{
  "num_attention_heads": 8,
  "positions": "rope",
  "bias": "none",
  "optimizer": "laprop",
  "beta1": 0.95,
  "final_lr_fraction": 0.1,
  "batch_tokens": [65536, 131072, 196608],
  "train_tokens": 1456000000,
  "max_steps": 12168,
  "dataset": "wikipedia_en"
}
Each number is 128 + 32 x the weight over the matrix's rms, rounded and kept within 0 to 255. Layers, rows and columns count from 0. Numbers have three digits each.

# v: layer 8 attention value, 512x512, rms 0.0746, rows 377-412, columns 0-63
# o: layer 8 attention output (transposed), 512x512, rms 0.0741, rows 377-412, columns 0-63
# q: layer 8 attention query, 512x512, rms 0.086, rows 384-447, columns 0-63
# k: layer 8 attention key, 512x512, rms 0.0703, rows 384-447, columns 0-63
v377:125126109125085112069097126116076177120113168094152125144095118125130146136091143163089121105149144124116151177150142052079138132199143130116185129120077121123053153144138132144202132132132138
o377:116074102146163095148138124133103127175165151143104140162131155126152097109097131149169119078181122130098099094099140142134129130124179109086113103131111143141138084117145148088111127097076159
v378:148108135123130056123125118138125190124121102089074128110160146000142169131142094163147114121159146157120176109122164103176070106192094108163053086108107152135132142077083140119079203138132038
o378:171107136142145160121096165091157086164153145137131139135101118141140092109179112119158151124189137139073159083125146091142100119124165122145109101116165112168069096141133136147172117161102145
v379:123128113093150167115114125160095091159108161132113136135191092106145102126099116094116135153125131129193140133122145148088113100144152144166143069153139091075124129159134157202163146154183196
o379:145068116140094110109170160154171070079129117089104136082113105145129174125094105169132097119113111070125154115121076149095147102115158128118161143089124171159181095143099135137112180070169107
v380:142131118096156172139164155117118164140115089167130111131089108141126124133115148143135135113145114158090113071096150157158100120120181110114195065125135071142148108106151125073102204130099121
o380:103137165160137129125085164134117135137119089114144125078152099109148142117123114189085108121092146128090143126129122129121128143185128146121101123101122146168159151089051160119162119131136140
v381:146150120167125155160131116094130133151120059100118122134125136051108105144106142109114147148084129137109163124124163146147196099134105109025120149163110137037123149142114077141101075157107088
o381:115174164115091144107133132174091141136159155155129139130114151120187178131129180100167158168116119124148092089136117073088138128131130164097114074114150090202136121112085142086115089151103154
v382:131115128138171118128187118079115140105165106168109142138179099060132146107167140151092174122169126114063191124091123167145151140066120090178114181148095113109124131104179128096146087131114138
o382:134144139148176151148148144124096153093102112159134075153143095136120109152091136102126130118115162113144105157111122129183106120131123107144173158111136167159129106169087089154117114074159147
v383:126139137135126193089192159115121077115137104157142140128122098024121114123182139130166118138177104102121123091175141151163113129116115114129153130115170123143171107161092150139126211133111124
o383:164118146142197088195098158130154205079110190180137112106145107143164119150128162124100113138138157174075163147113102166131117150165154131158157093113128124066131133111088121112122140126139132
q384:111219100234203102111122077099215109219113219151102255077120151104143183218071151187211058119220125192172054107133100141144116106170152231196123161183100185186087099110072119155144147132093136
k384:105133158151110104137095100142134123094114098120121138186129116146144107093166111156112110119089162114110159137097128110127129130139097112133145107147134114093126119154118093128094124152108121
q385:086176104164203111156114114153116118169126175080158176076117133107112165182025138117090103096111138142146142133088078156100157098088110130140092104162104148127106118129117121111088178176067094
k385:131103146095131105128139145122108132136123126131103112120143125144151099125162116098132161143094132077066112152122137144138141153131131073116123094118126134095127127117122150143115105116125133
q386:178084142060032178076142181162132157180131109158134035200154139191144129071118109147091134088104074019057121188143103088190098154139120116095110136096149110079141078099129153087202136145187154
k386:146181124143154118137107147127131082126146129106176114107115134142103093138092142173135110142127117152130141113120114146155169132145070130137155100131084135113172112148135143123124094123130105
q387:106146093186184108152114109130103108106089090123085194069137121072116097157114107105109103153110133204169132085058112189068110083151099089147123130166108139203164132170122092154106137120084109
k387:121063135108125130111122112111114119112149113138093085134135129129162113120140120124134128159104128092092115121129108123175122129126145109119123122130155118115135150116116165137147115114131146
q388:150131166089086117119120132128137112119140143137133071207113164177154161094128121116137144101120083098115117098183151134177169178117143118108147122082187125096128131130126150115183122135140139
k388:136132129150127146120101124113165143115133123161168181124125110101118158143111167124133114110138144145187098127114160144065116146134131173168127161145122145166117144123141101092153148154138155
q389:143148096134143145152161109150130122167191111136177167118119109119082162162098142162146148097127135125144138149112118133095127120130099190135132143138098176151118150115100158143175144158107134
k389:146176114126102118148116147145115126141122149119125129133118153109102113125133138143144141123120093129146146146116130131124125111114117092110098117118117120122125095163141112084060150115133113
q390:139134128108101131096134125122166127158202117133151141139117138110089154137098157186138148104151132098124161167158134115120131151119113193116118130131103124116105129118125176102163151143134152
k390:146181110162122124157130092147137142167176130124147166120123120138086122153131158135155107115135132143134137117097136126104101123136125128133120137131112146148087141143127112134118145172127132
q391:159135100134157096115162120138151124152100144148174155090127085121134127158131165151141109155161166111152135151113150089099161144111144179172123100118116135141105146115131132125093153140171146
k391:122194156158132125124118083128127106198152112134141186140114126128091097184138146129165091082109142124146144094106126132128115126146141116151142111124129131123122116128138117139122136164122135
q392:086134131146144120119093098154113124142082123139127121109146115142184093117134108091143118125073122103124113120127135140144085082135147099143143068144097156154118153092107126174075144127135131
k392:139177173100126143110101149110117096100068110122137125130134137141144137123142131090094144117168130146079139128098111136174119145139122092144159123119138131105179114136143140139122105115151109
q393:125115063141114164085135111112169130137151112152146176109118127148068159166125111208139124127151136137152123139115143119087120127120116193135082162097099097134114149120131099091169130131090148
k393:158167171164137134123135128112138109161173159113135127134119127087106082150129125130156129118148149143161134129091113121103123181139128162131108142164107119148101128140153126144107146163129153
q394:113130062182144147102141090114183094145156133153117203105132102140082142189127126193150110121149137150179125118101129099099126115119149196142104126132098129156094173095109115068150133167096131
k394:159175172166130129117137105109138126164157137132136166150119136093093081172105139134171113095130135137133147133098140137108126183139146161152113136146110117142114105126170123130092132140148142
q395:135112095144074141116149155168127132132131133100160106111145132158103124140113142176129154143089137137122163175136125121137187151120071159147122130118121081107137055148120122077136087142115159
k395:090106098114147098146191089107113140111154131120120100178115165121142095085160093131161140176133090138130115161139144142130153117177133173090087161187074101131108126169089163101165125074119108
q396:175102103073131105126123133076100113138139136142166107115054154073078148103123119095133143138109131131140101127145112113126115096130101072109183149084099065096163134138140125143112163112160115
k396:176083116068084127162104163100120155074129081118137051225156087135172022098139143141134157162152151131106115108129111139123141134111146083089153167131092092095144123107111144171145111105096065
q397:156170112124179186146152145122178087161140135163164126130155120096100169152120175133181106174103182192127150083136120124113164180124114121109090119126160105152158120182140130142131170165125124
k397:056135065152191118143123140130157100127145128142129123115128119080115203143109136096162118122123168130154130106115154115133112102109142110112132121156107144161120131154159130139155159201156129
q398:127133148138152169135119104146132116147150138108169177115142111102166177132121112108109098161240159127135109097190140167073108159123095168139081102146109067124124120190129056100094131132110146
k398:124073161124139162165103129174158119135155158108135194077125096111244249114195113123125113145101163183144129154129165114117141248174133156134131100188165151080109085169204072153135107058115111
q399:097092119149152173116145091099177126079130132114091119131118164151123156168118189155142130123195080112143146158095152143114144136176120206140125077138142156157128131117166134122112096116147131
k399:118181095147117108104135163174148117107123158160128138144155051073133255113112209129137093130127136138086121122136157108094155114094127101095144170112112171120132095134209125162100115135136111
q400:122111103161054145000083114110155133034104212145018181096125112169064139000141157109181102113197080220073024188224252052184043160201045210199117148195137119081084052056180000192231079131255098
k400:148164166164138124128116137124161101109115095103120183121136175138095145141141169115153093135127155157119108103142137169117132096141147114118119107101109141151140102151141102156099170125077086
q401:114004166000014152077095240134037138083051089065069000186123088204135056000177059127082221096095068046021155187177173108249145122185208030094109130098160053057174052107086139072149129116231081
k401:086133163128091112146122106128122128117140139134104153155118109130148148062135137064143130108100171148124142183118138130133108119099155140124127148125124119048119113161117058104152159101111099
q402:163150125119096109157123103152137110082125140138072059148137160157160067122152147139170090121141119131124099100157152120159130121139139109080151109129181132091122133128136113141087110103134101
k402:148169092151149113142145157134172144142144098160119142115129126121123184115066174152147083105146140164204135140095118124105111124143085167124137138116106127113126131142146097134166122140142108
q403:100143122124146123118142131153124101158182146141170171140123099136115166133098119146131184098113142106137121170108124134127114131125131170138149147151092169125132126118123131145189153173113128
k403:139119124122127141145127156139121128163101132092121104107105137114131073126160105110089158121127087136048167107103105130152127102123133079127135084113113095123149094143136160126042118093111107
q404:098098107153120140115126120108114158095080110093086099116137156132137060123167134102131098157150136160136112082143118149118123110133124074088142137123140116122116122135142118134084107087111122
k404:110065121123143146106110143101143137090136122159124129127130119146163159126091106129113129125119125104141101126140149118124145163117142141138112130143134116125135136112110144120156106124114141
q405:135109164086062141097135128109151107153155166142150094189124122123147160096081130165121174106137102054095149175202131069166134154143137193122116111137137117099103101112126164098175147179184167
k405:133171139163133127112138110130148131147160105134153161112126116128093134145117158154153120122134162135176095137115120138100109123114111136149121146155121129147100161115107116145156131167121142
q406:115135175107089118122100127130108088127098139102127063207136158162167135077094101126129143088108071054097127143191155104180089102149148115102120110136140123087121108124114146129151128157181141
k406:114113158131122129082139095103151122101132115153147122135131102149128140131130152157136124137143142127149100117147135116110129153126150138134107161166139144130137146092106164153189116150127156
q407:148133175087113082143133154094109115087107140103103085199133133110167165072111145129114139120171103156126135135162115126150127189150104098129164176102183152089189092162137156090130106121146105
k407:090069123129137131121131118130147153090159128161114145121130109163135135127126125143123116139107153091156108105166153111126148128096147133144133125132132104152132145103125130123175140103108148
q408:154110156126127129151122131072090158093103139155121154115136071094175101130161146097143107182143134193142140085104115109130180163122152077158142136150155101122157129171131080141092115114120102
k408:149159092135166134134136095147108136149111129118099167085126167097126146137122114089121117141098139157140116157150141147116113132124146115155121108139125101111088131106122074094117148114131125
q409:107130078143141135101147116175149112180150157094155147108153119131108154162101114161171103074106138062127087154148140104172107102122125200127120112109123169126064151085138149117134131186138161
k409:132179129123109107110114137096140123145085105155137141136112131138129075154154141081132089107141111117099179129098105115114103106108139079125156114088095123139170103113172143156130149158150103
q410:110163095125149146133181120118171127179173144119119123092108167113133131160148120141151118091164141084124109115115164145132129176123166155127155117133135191115118125106111189124131145140132124
k410:141176145117151150057106082122131091165148119119144136188080152163099077124124163078173105153108153199159116123129116128128101156133136104153144138195067140136108092109158106139169160135165099
q411:139102098102147160104123108201122147118158098134129137151144071128066156102152162157171074077105128096116145198124123139067135072109117119146153164093116113109141125157183092128142117144120147
k411:086088110084141098094106222147083127079060165101117106047134153113138152117104127150092147158127134095143142216142111143102138097129111118098109138097137150118173118129153135147110114065090142
q412:093115129080172158111138185113125121135098146134135091131172144151104174099107155114159092117029102112119145096189106141102079106115125135142126114125105125108110127207114127133127173123153100
k412:168159125138118144129103197123126140126181088160140123162109175100101104151108093117111130132093075128140152049124171145104153071111096166118135108111168102118137150092124198141076087112127172
q413:116107137150098117103174129165109167109052095115122076145184106112144111081120103122127130125129105126132127119151117118124173176140135114129175145082141055116148117111166117105129066135123119
k413:120108135077122189097135166097094136141061124093158000051166159176084137125118109173130098127175126106116098082136070113140112188086122120123155092029128093146138119128073132113104133205155116
q414:079125181118182120094119196079121211121119117131126124090194202114133119098129161110127104100120119084114118140101065146150119065063183155113161123123079107139086148145098106175087143168109110
k414:115107134168165094128136227086109129163209102134137086156090100122143171107171141165097150141160151188118155164160124124122134145101120182087126137052148143141116154144071076074117136108154149
q415:104122118116154103081133068121112118135122125108153047110073119185135136078150130166138112113144086106102153131102110145122100141145139113088140147146121133119149135135079173108103167137127155
k415:044072128121092182087115060104100117148126092121125000099136138200082110101130066151127175123175120070135122098126151092160068182092134142140128161142169066144095112140038141150143108178176149
q416:132134111116162152149095111151087177159128083072162107105107084102175189120143183153102097102120067090132104168124088148075132167118124076154131046130098097110123186191111146130108127129110094
k416:100137136072124123137090097132112141151131143152105035189111103119203255130121134092131142133114150087122092115111089154129066156117146133107139095118145061060082129147083100158099157103179094
q417:097127100156125103148141119124144093175057118114098145153083138144085116107145095094165123140117118062117134139098163090112092134124132168168160112203109170148060191092066064125171097095088144
k417:075123120170115134148132138127102204074049097118094039164136158124092007132158165140082136162092168089069167176144071104164145075158131133134135112097112182083137127161040130177201109124093102
q418:145115085144114111137113146099130150109181124093192118132158125134082108125122170078136138089152056132122110144120095095216115120165097140127154183107115118123156140166169133168166126115163098
k418:109101103128164128128113237130136096140186134086132178176133142095000165103119130137136143071131170131156106164128102087158103076118160106177107157099133158145118123222099074106117128180141137
q419:110165110199145138117159055112154173154109122163128189106046134180065182168153160159166130107127144125179075082119131128145108105131154216133133164124126155133125127098098100092118168107130135
k419:162185111140112091157146106173159087137107135089146247082144148152030165091125124164195113112110153074154150071127159150115125078121132098108154168166111153118131089162168130095144147079075113
q420:140092127135160095096115196112128047126130120114124122116097133182106150129060141129156139174136150114114128130158175107076120142156094108170095128115113146083166186140114138055056148130073076
k420:117105128109129080100109180126116104107134079157116155098129093167129135116099148071129126100133117100093126192119124125123117110125107127150136135121149148139091136151168167131152136126166135
q421:167132142152163151167093163162139166130149161145180133141178128165078144144112124199114120146114107101146159126098155096139100141085159101139137118153067173141145092162160095145103146157112137
k421:215143117131145094138143169131097149135185148122134239058114094152037221109103124126189141154086137134091143162153182123137110178165113117098102113089106165152117103138156076156155118172079134
q422:082143091123060110146122118149152215124175131092106138129115103155148134157158189156114146078155166161111083134127073158160123147092160094143175108173154061073130147162125067152124111109142183
k422:122127100129168148138129053125145129098201169152116224129132161120177196139110212155135101114112145160134125134120130121141153179122108106110083182146068111150114104149161100164096128139107107
q423:134154126095179190098166115155167099105163100186101155119045133143130073123124092162137085103128110101111098147115143104154063115170109126146113137127147130089120120181082121113169153178117156
k423:094121048095107116107139110116146140130148162159090174039145107117099211193128101158133155154160102145065143112080125088109151153101100083123103080061132098145096132164038167141096128169139129
q424:088130156096135134141126164118075124088139076080121069138113122117121149104190166096111174075170097142125125115142148137182085114093110069153132148113151160164147078187098166107107120098086133
k424:051113130120129095088123153118064170126143102169104000000140056118140117147111124094105092092125090113114140159151142102165090168104091083137142109068122091129159172102070188121124156140106119
q425:141130149150118145124124128053129111151170119080140164101081123102135146158185116156133132100120080159131151134107143120172124191106113117086129103125100119166161115153116120121101120176169199
k425:203095127158173127140103185142140107208179150146130172016107171091186153171148158150113077130125156129124132140101135113117119202097126104141116156137150103212149113166132094121159160137109152
q426:138155137189111136090133108123153111128133125125096226135146066102106104163147114099165095084135153115167103112114136102103190154168121144164148123173104163137153177146133191146124114133093137
k426:179167150160071125105093089167161110122139152121184255205122125136155030182144150151136132136164163146134141095095067157109126148095107094091133115205100132140183143077172180127148118119102162
q427:125151163136152135153149144113126126086134173149170144172134155120123145141142127091095105154154156115112189102079105114087123134226110110140116187107106205127155162139210170149102140107119107
k427:109105170109096121138140080134110131163194114136121147079119100132087177118154094092121123110123157153160152122135131209150129114121143094174170124141119157137128126139139139108119129100147177
q428:116109134101126189114146126161095177096132205128112101097108149159141178109144075107167087145125143074140149110055126152157087122163067145103130099149140131120163179142137101181158162133151093
k428:152045132116110121133121083124104134143090111140101120142165115093110153145092159128131134076153107058075111122106124141152166246091157150109130131083136135128108141116120112173125142202137126
q429:132155175167183206129137156145155121107107140140082132135148132093145122097151112136072092125113217113151143127145105099150125083123170157137158102163210119095131110121065173124116141136105108
k429:107061210148111112127144149138110154160121111117120140080125120129202238194166101087112116097142144090092131153166073156136129113112159116120117101110145112064148177119161179090127140184157129
q430:094127130125092127176090129133133060120137107165207143138099116154157158155128171127115151144163140135146156101132102131123136133081157128085138098129146149100057124202102123119150120130120114
k430:136083159156130094108141159131183121112174111155187110003109116108119158170129175171177098133154118191143102098129131104092109128100108162128104203129155118075075126105126091142167138103115162
q431:163160118121083088063140117134096090176132162178067107133056150108177139149166054167168099122148125100093080119094127106177131074072155119138174182166160159179137110182135159099066091099111129
k431:155170168129155118145139194130113136117104133113149127166165113095255080089094168156119116131161104087153127122122152086132140000139115061098108122102188128138213114143135112132129147125123135
q432:141135098080077085147108119086144113178154121111167117154105150124163124116134177160080121085090114131157067105169125091143123130090105113109138133142118113119132142175129107076107120214125134
k432:179171102063092108084137178134138115114110139166194132090139161133198223142101216187175160131145156116070060115094213069079159158113131086086094137147097147129124130175185135168103125154125150
q433:056108140144132104091130104091147099133103111165140181112127133150154131152126154145114116140104054104106146099184106194095180148146135136114125136119127129145170147169133092125108085131125122
k433:097107109121188114158102143113136123154154088111148255140138113135099083140206142106134110132089173105141162142096132115138122255115136115109167121121098129113127095129138110134170152155101106
q434:174122127161124080154182120150123127085139154102113111163196112088133117131119189138081137135109152180154128153139207136172061164083126105154153127168102116083044131123146090126132146110147152
k434:238136185127173115144109134140154108124165138126147169145111108152069034085102197132132133142104152130162145121139200118109102147143117158148117120183089113117145088165141067098198130000099126
q435:172113078110109152150126143084112097132163128169085096155115119184175144104117107119115112086129098134100171172115087147171184123204111060117144125110147114075131148089071094131149131079116093
k435:101119126138188115168101163124092138105165172115106125161152131108219215120117142092118102115096136145077141131146130114137204052135134113116131187129158143105126121135100101164217111073167126
q436:110126128137178167134115133108076132107111152152102104155102126128156114084153143122116129133200087123137079142147130143141147142116084129156153115167153137142149165104138142130125142136242115
k436:155090215140101141104082069108079138132067140102156085066124155126117160124128118133093109094128169106105127109108104149125206139118162123152161086146125160176161112103126102144138122232155152
q437:120138124155122127155161124100141154142157126149137123131165120140103166148106158137127111130094140190130080140126080125060100094100130125144101129111143116149100163118207126166083135173161189
k437:084143092118120144139107105124142132103090108147108101188092145187108100134159103120141147156122125172118135153101171100118150050158119073178137122175080169160101133079163166162205113192115163
q438:148123111121079136162074122142090088096105109063159111145151145165187127135144134080122134149083157133136093113140152115130141177092124108063061121098177118144142144117164155114160147146128155
k438:077155189077152171117073085145077168134096127129092079135145116157225025148123164148151193077102121033134131177143091131178161170089143089158140104086171119109124118153116158138106109160148102
q439:113152098125168112142105167174128184087129126123093131138119145065142094146108134178111083152168110150164128123093155094111084151074073133127144152111131096149071127138170085187181141143105179
k439:119124153136156132120132051105125137111216140093160148094147095146183036143152122117131104119176069186157109157161062119106123154093119064170121140163131147136123081136109126108160156255122174
q440:124132066090135099129148123126101137126147073122085054132117123098132115101132149066143149107113153116075144140128123093112169146118144094094167093103127121154151147105145157114138126083170096
k440:117122108060171122056100082162084121143109137160140000201153016107094097068136134125138157110123180099116069121179074107143144217151108151074135147099114107135100131109054130172219138195147121
q441:078142169118178120073125125115132183171128111097103098074123156056148113153090116073142167171110153083133068173168107121179157071156164115130166146122141133139141168139185127082073132088124109
k441:130229211139157172123187095153150125157136137188141084137113139107000164126117110170196129140136180133148115174107092109151118054122124097109074149103117130121128124103102136153174112105117139
q442:138126123108158173143151124066162166112131128087169103091151200119157127142091148102096139199116077136135130101190055144086105134179165141134074131104145108157094149145141178172098085116137106
k442:188243168157111067148132176118102122102161127129111061000118136110239202177074152087171128076112124132128140126179174165107176058126121134145120176147149104094090111164171106113085134073111138
q443:183155129106124122072140129138117116185109139212087142081072140182121145111130161113110086136120123169161121139164151123100086173193103150164145126111143133177129154116210084094201117088156111
k443:203080112050135156114146004112062134153109125059137199000146201145111031119062122106118162113154070092152104145124144133108145133121138101148120139158126164131132142077176184092165114154119164
q444:114143156133113107109153103161116192064119083104128139174186132132114099135115153149086120126178079141121147093131110143116106164070085088161150148125149093118095116171109094123114090146162181
k444:103067066153173089094117104092129108095107137161079155173142088105136071120117128106121121098131174114138098130128137122147118116113123108155108161101126137195180130138142121138144140251139138
q445:119114184111125128123130139121110122065123135124117096158058071156147133133132117122151099140140092146127153182120053068194165154148138136115209114105092136114125121140120103147150176160144096
k445:144162163100161152146099188141136164111120109169147083076128112121200116094121120110117164165127139158152144105153025175112141156146107149112161095114130109071121118114046140161081118107133132
q446:156179122083182135114118117136102072094101128129128158095158150149127166129111122146160160105135160099097109161124100106103148156122142143162157105138121165085083127134089107101150095169111168
k446:206159082101087119174125208143128125098207099142200214173116180097103142113146199093139131128173097130109166159121100102125167222155125138130098099105094134088134100162142091139155140083095135
q447:210140120104093135140194117152132149181105099129120149141125117115095099090157125136091138095056147126123148139175136177143135127102112100102108155116142132136110137126113113149115123151145213
k447:189066059088071067083141029114106149100098135097130136000157120146020037119123130129099224157173145153063127161181088114148131148160150130111092122081171155117133146048083076165067114153142143
v384:143155141109154130063089084159100141110141150122203116125006105125119122122109096058140122193106097123115161138132094071101142107025212114124092082137032138144144147165115090028119057139137146
o384:129102072117097110152192164202063161109072067079127144123147095122165053104094125071089141149184175138130127047048120102089155140134077075122129097137145230089112110106151184153230190135138099
v385:102141151123139191166085085095160139136146171180117123108244161174154131125056077196111142034255128155150135156166142128137108162058214130119089181144089107115114051192160172110162192118158111
o385:093122080108134117125051162034158130121105173105094131142097147021103147115130057100170194133124071144191134155111090133078136107123073144115112184119157100080068126113160122139087106087106082
v386:151124101121065077039162167150120196131170159046225135135065154156126138124199082092172079146181124103111153137054129115014198154083202135164110000095024158179127038136157145118114146131088120
o386:145142108141166143118098148150109122097101178147003196133096174154114079133164134093152126074139164169091105091186124074155051112152152135067147111160185137157108064155075196077120145140123154
v387:173070104138143113132175146101182168132117085149160126123165130142114131104129085147190117146125133145187118078050139104068183135205150132134174173048124177126157078100072162133084186079177235
o387:101140126107168118095184151076136119137095135164093136114095118104098091119123084137162099114130133148161123095255162117180093134079067129169203062134182117171096081094116094144240075109201132
v388:155125118140186164122110180121179100120096247226138139137103172209129133104091192139086102044122121142068215076085144133113189151200128127110050042115129161138133112095138146068122163111161116
o388:093127136077120108112192092141051143110120144131221125129108092204125079203139166179124177123096100156166127126054173195110149134113121171110136119132130182067144124148150140152214167163152120
v389:169162120120077133160160126099103127157152032053176128132201141181149130130143136189051134086063107128122143032100123085149129187255135169207071111124110154014112105086090141114122078177107092
o389:127194083127084140073096125042123168050189136130136104120115118110134123148137169122105201092071097071189121106118133098165090074127072068119114099097170044174109134165208174073201125110047134
v390:082149160106108073169069123145092108154139210187184120134115070108131120131142165074149177074104067110152139107086122178086093104189170113061213219090034084121136090036111071152084022121138103
o390:103144120202108144078108127127169153134145140192212104098130186139171142110080121158118176127124185080163145115136102153152086218132056104142142085102116132214108105084047162077117138140041167
v391:137142088146127159112182125108089027123125118136212131126170102109149126121092115119000107074062174095150042077130133114147101131146127123099011161143089118110168140103091160140103160149046076
o391:135106128088151110125152164082192167121134126149255105169166109239102048136148168044146042112154169125188154112059136164194143061108017061061107222115095126117196103099154093027081200154118091
v392:156098154167119174110083111169126105076138066128182129089153178057141119107149134111002114241161056131122123115089166218132151097132127111128255125135108122135124124180096115182138068135129079
o392:146149136093104168104075092113140146124123127172129081192177151146089137148104135104148103159166109107113155165129131170209104109081171163148148143151136154157092186088109118056094146143152151
v393:163098111121177152102125153132085068093138130094112117118097181161138124157113139143145123129203175139166255079121126146155187097212168155167158094136050168148114159062161097144108152119119086
o393:136087169190116112130115083202152091132243178089092126101125094101066092136117161157104137084075116116089082094114071130149064111071197101144150145118131135075123102149080096072164123131184085
v394:150177104133087097118185086160150129096158179137120123127231053056130082119119160145085119079169150134216153083177132214146162131078207117115135041160029150143125144199100088118152194083123065
o394:142155102157130149134193062058156162101121139153132085158129071108095143183138113160117064146149139158092177116233146138115149145177054075152140109227155085111095103176182104141114110160046174
v395:109154145113131163063150138162117020069126196169043134135110091132144144112128073066236151209091192110129151112175175132189133123157091106154115129136053153056120123137118107137148118126123215
o395:106121078151115068029144086179067046105108125138169110189124168125158154139121133139186106135157095168169055185155120110108133082086172252097196075116108181199095069089206134139165033071152127
v396:147117132124124138122117129142164137145107108041065140141122190215136097120101175136189120204217232099089068189129137100186123105055226141174112174082096107175155054127125140094091065132112083
o396:071123111182124096241099160255150094128161142108254119117061083183081151131086102183075107123144097149073149153157116148089112069054005147140176097082080169160098099087111078149224116129098097
v397:110152105113148106091084110145090152160097133133099122163158213178104144129108160074210096175129170139124157157194144169138083122230129113116147107128102115130075084129145084185152052085110160
o397:103105133190145134159110162153075096124085137129071088105171117100122077125185162136113137159167076164157077159038194082110120086125012023171090124093164144158181201114156084163229129170086083
v398:097147096104132102036116163173062120186151162122160116125226198163122179123129053000151157232091178150151107122069153126123098159160115110156116140118091087105173198145162114186141112110148069
o398:110081124189055086156104144127126094149180101131058098115176160115177189143168095230146113110151162170105101124078060081157086075117071188094162141078142158147119128054059189082091099107130127
v399:132157142100133129177148119125115174085080053107187135118091096008107099116078133139191104084255166090093103169076147155142115088044158114087116148136098190093161094171117102110116165165124172
o399:175129113106092102181071207167136098145199104116146094111162153144159184132048109092144094188090132145075134164077082181108180180144086139141089181107117056217166159055163151131133143171124170
v400:144095150126075179092096089086092105152111077142044134146044113103113109128181119111106095098170098124104120163149083103106191097069192126097131162083094153096137148232056109161129101113167143
o400:203144119151132127089065098159175136084121162077136164121124190059149112161160149129100141106166140126169133171229196193128080203198053097120083154123118108068111133127177193050100091185184098
v401:103093095107152095084054084104140206098156114156109131127023162141131146129211085111172086131199135167102141152091167131140099145165155150121051129076168150132127109121143122059137136149170032
o401:147140125179085116109132178179151115162162168090143074093149097132143165133000139108088188123134130140075157099128050128137122144137072123103160083135116093049114096180237185175141114121120107
v402:103113153136163088118152097086109089106105038172109142095172049011128118152131093111102121139071109109149101157203095062175121122127136119131095125126150131163087155130072110225124225109147090
o402:127145161075135074064167085141192139117118183165042175164223117197095109140117135087127118113107121100079172181167061057052121162149079088214064140203149123139101076185161080092137159138107108
v403:144131124115140103096124113130171184127110143216082132126175144071154126122151126100161125140205125073097217149141144123091070155100137137148066148168086117173150070188115147026146092104080120
o403:169142125208195092053124166189128095108104171128192127133139110189113081141094051080110136108158098124112141129144113164151117127114157116151082049133028100091082125159155083135014157129121198
v404:171122148140128121193169178146157150118076160133209126101133122186158124137190114097179136141080110082147103096066102114129108143231127085115140004125255089133142164121136130120110000141084080
o404:088101119076100136103060083116162138107205121110143118082159116124159118134174108156075142157140187168091141120181134081071095128118000239133092174138163212071093174100116107132100191119187179
v405:129158104102130075185171129146145201164140122052086123129108145170171137151200073086114120120132074126129161172125127031209161123069138122126166178115083158129049119149082137185132227127181047
o405:112182104166090168134117118082144120128103146140079140034145153200181091103131117141133110115093120164198113142131116109191151124131131146117131096115133100122136162100132162149145122113078130
v406:154144147123140137166119103112139142051157186255217139132083074122121101118121084148103193116100117109120137149014122081143097112186191110116108104136142145167117115062124109175123154127037069
o406:099136149139140125162184201190126127036103105098114106153164126159152100147122185125055053144184095104122076158136034111123193133185213183120161191079044107096140078126108156143123133107090144
v407:103146153163146142174133142155124168118128120000132133105116080141124136137181151171116185008152167126096130120222103131142061148126198179174172130113024090148186194068085117119165000146103206
o407:143105123083119160050130107122157100056131148078084119175097164100133183118105074068153107100192205120159113158146148096165137095085138091141101148160088085183068155171161144152054137063101081
v408:126145159115131239141193105105088250129165087079001135094134113078114150130118220117192193104107123143140110094171125119080162146121086161123196032134120059126107117120159131174087255116107150
o408:163157132084127131135077203070107167139136130131156145147156080145160126110128146142164093186106100136155114148107164158174169096108125169110118067135065075172070126105162093039145086152137128
v409:160091138118180145123079110176082242124149133179213144167143145200148107143131138128202117180116084109090149103176075157144072119082152129223051088095120121123059140134154156039064079102157204
o409:099086153092181059099135102134147155139100171148054108106134124136100134093144125084128059154111103105152150151082111187164078133147119156169164097125138220125112142088153112085200108107147168
v410:090112126084201227026176107176166090157101099175098123121152097067157118146094085202098082084123153092083102090114062044084119142074213135182090133121013130055110139088075126141097150092180152
o410:101151125139169113200090110020128159157145108172133107124132163071158109099123106076125098159092135149163153097190114127065143136129112108203155122077162167179101095154155128166099149157110155
v411:126171163138163063123160139108189211131119168174143132141145130093150138092094077160158204163163080101142231108157131000125128137058070074097045109178103129111135119156121148081145094133112111
o411:145126166094145185174065147177025187110044122143156127157134103151123165136185097115191152121098148174137122159072163062102096097100112139153214160138168122104133091093071141078073195150187142
v412:150141132165151192188150137077138190143143091041037115142167177160118160108150148111152121123064035112114164168212111058106073166144110109108153159071029112175172156061132129101127023156118170
o412:144100107176135160122165123092095196079164083087150163119178158155049084149115108088132160155114183101044195131185120076117121076110154205125112115154087194088103105090108064209148087151089074